config.yaml
n_layer: 13
n_head: 5
n_kv_head: 5
vocab_size: 1677
norm_place: "pre"
positions: "rope"
rope_base: 1020.0
rope_fraction: 0.5
qk_norm: true
init_std_down: 0.0
weight_decay: 0.066
lr_head: 0.00768
final_lr_fraction: 0.0
seq_len: 768
doc_mask: true
Each number is 128 + 32 x the weight over its row's rms, rounded and kept within 0 to 255. Layers, rows and columns count from 0. Numbers have three digits each. The size before them is the row's rms in percent of the matrix's.

# layer 8 attention key, 160x160, rms 0.127, rows 146-159, columns 0-159
107:127118168097111136134169100116071075144128098118098108132117104107095126137152142205117142096111141125128184136127169130140165126112174110129123119086146131172103129110121117129160138192118138155108112112089140101133157107118131149129105157163078062159123088109100156140107137164212039151092095088110088114090101121164133117214144139133103159179130126163105159123107118124111163137108082030223075157127141095103068132102121207176145102114135103141189126096218132135138141108141127
115:106150142149141092104104070100099121162204141137195158128155078097157143168133189177140105126212095103126146117160190104158131131128070123103155122141120178136107099140112090131092106140081161132119093087124075107156127091145070117113145143103134122098067126105153196098100154163161105098086141148089099137162133131157074082104139131130085113120189098106137071064139116100103110049161104129093121096144118146127104200142173099097149102106110150124095059130173125121179099115089095
117:159096070197116163131072101166143189098119146108134130104144170098204068099070122135127130165101088184103157135153120130150123138174114150106141176074136163051097131157107140157163155093194144144108147128166177116129146178147113119126147133122183122169132177186137106142077132129130079120148109148087164120178186102209150210176106159149103178113112153157150159120120142102120125087140131111111142089153159112128154076183173139091146161114126144075142145145120140104098081123140155
103:103104061153102164130094141087180101083101135129097174118120165068151131169102192145136115163103080072084165093111129179150070133150134157153111144116148097161123107100125124130156165120108170179095127150122087141087116123115197074130181117092095116139138143147139106090093151169144115160170150175162129146118109149124174158157135104124083196167187081106125095111176159102138139138161165188126089119137098147085175090074063091097145054092162133114133130115123142143081109060115144
105:120073126184144122154129157169101133184126135154124190155116139134122115172047129133136146180062136195099159108145149150135136114160151195109097164114119092055171067132147158070182157101125098126111126123127091121152095139167173203127132054155098144152184177142153100120182174109105153170133131088122115109127154118096136167142169164136083122143116121171120115180115058093080095118149155126149152095093108124119151108109144077147070107140133122089090176098114099180099094146137161
103:111128129128146125152081143087144146140145120145132116116142091131152176113127147183086098100128121175145143113078154133152061087088126112099106103134133112140095137208122154198124118109125180093074122141130194135099100135109136157135155128157107149032095186139071176097130110117115117078118103094171081095088156111062053055136145141154169152120177115056085112092151140142074122153145136176190151143146134147102134168143112097131119134105095130147121121112066147095120157040140167
101:132124158112132134095146097132093176127115104108108140155106131197101172094159158100064174090150119136168118060135142165154123067095129146089181195082152137166143134097136136146129156091147085068148154126092138127120091133201148106173088122136142104108116151122184130137151168107150093122136154154078130110111129117178099103108137067086116093108168160114165215093081137140104098118171141111106109140068144124115046066074158139147110131174111096164112110142147071213148097139134155
100:147000123135128114122132157056185160152084170149173150158115112103155160143073116168132146140104143137183149098144136100163154127135144074217186127103079100145156081126125099183154093113150203087092040147164132155141140075102091083122133154083164193103147078138121104108136115145095170150126122154127159141154147110089111113119074129154077116149140162122198122129158108160143124080145148160171136094118124135101106094127123146108148124122133118103110151127116098138123145136098160
102:130112148128109124143086155146131177162198111066155150130145068099210079138199117090135105130136112147083171156116143155120137155092136125156113127171157130135132152142100124145149074215108127172141062109128155135130126080135151132103082118139174134071148135125094159142165091167159131093192105132118097181058159046148122133083152074119146123137132130118107168074115109126123131130128082126139166111125170102170165197132099145111082139122122199138163061126145115121196142152127076
101:172096037099125165172108135167133171118125148078099136146187170140143121122160093109088159138174163108112137185070117134142096115119144111083104101103179154146133187087115136156137083143152136146148132118190128119142119145129112105161153153147151092139032120146198123126118182133104090114174165128150150146131134164173126189195178153024082132148158135127147116156156178205144083161154151150130142127102159154141119108151184127141096132120075167138117136072087111154104115110106107
106:141088144105176121133114071115172171119114159131136081137106112134099079144141148145094140119130160077079139156151124130172100111119139105136163160140107053109085086163188084089075152117098165111133079115105086142111182062115181122143090146112103118158152100105120174151169074191084162134085120072109125075108103147066131159130136167122143111113104156123118156061139176148139155124114143187124115104113176173182113107117187154163066097133123169138126139111180127102199143099059156
110:146206127040117105131140058108159140165093076081147154099109117159123113116129119084159146098121093104148147116117195194116162161115125153140098118171076127142100130170116107124218102143120104160105103137112146156132148139153073126155068108093084122147130139181133179149118195177128093131149149140150096129142098128086126060188120104122109197080167080105063155140122159168133105133093131151110134106157113143167108121157141178119095174148130190187112118171135104125169161125086093
105:157122086141074114122150196164153150133126151136141151135078142086112101149145128143146137103130129132083115163151129111182078166133164109109155164125170098152137126147145066084137095133122090046126128144120108093143132095126116185120116135124178153105149165092174085170056116169085191147079152155166129160128095115123189118147143128113033111124108103120100088120158077110136083139152080134090121144123142077116079106079078124109086123173088138098209120159154098103100224136125090
114:119124126141145129116165142139118151098110149079188171087056110117147122163121070152109120108092149143137150146138194107141098142137123128158093094111087109142138144177119070168132083157097114164087116133158098120145068116158182152097116184132109032105103073119168143168106114147107120124096126123159103142075088080137157064121115165121150108119121130127085122086142219102099143156120098028071139078123156152091136154138124154150161050117139133216154148157086118124115150105105116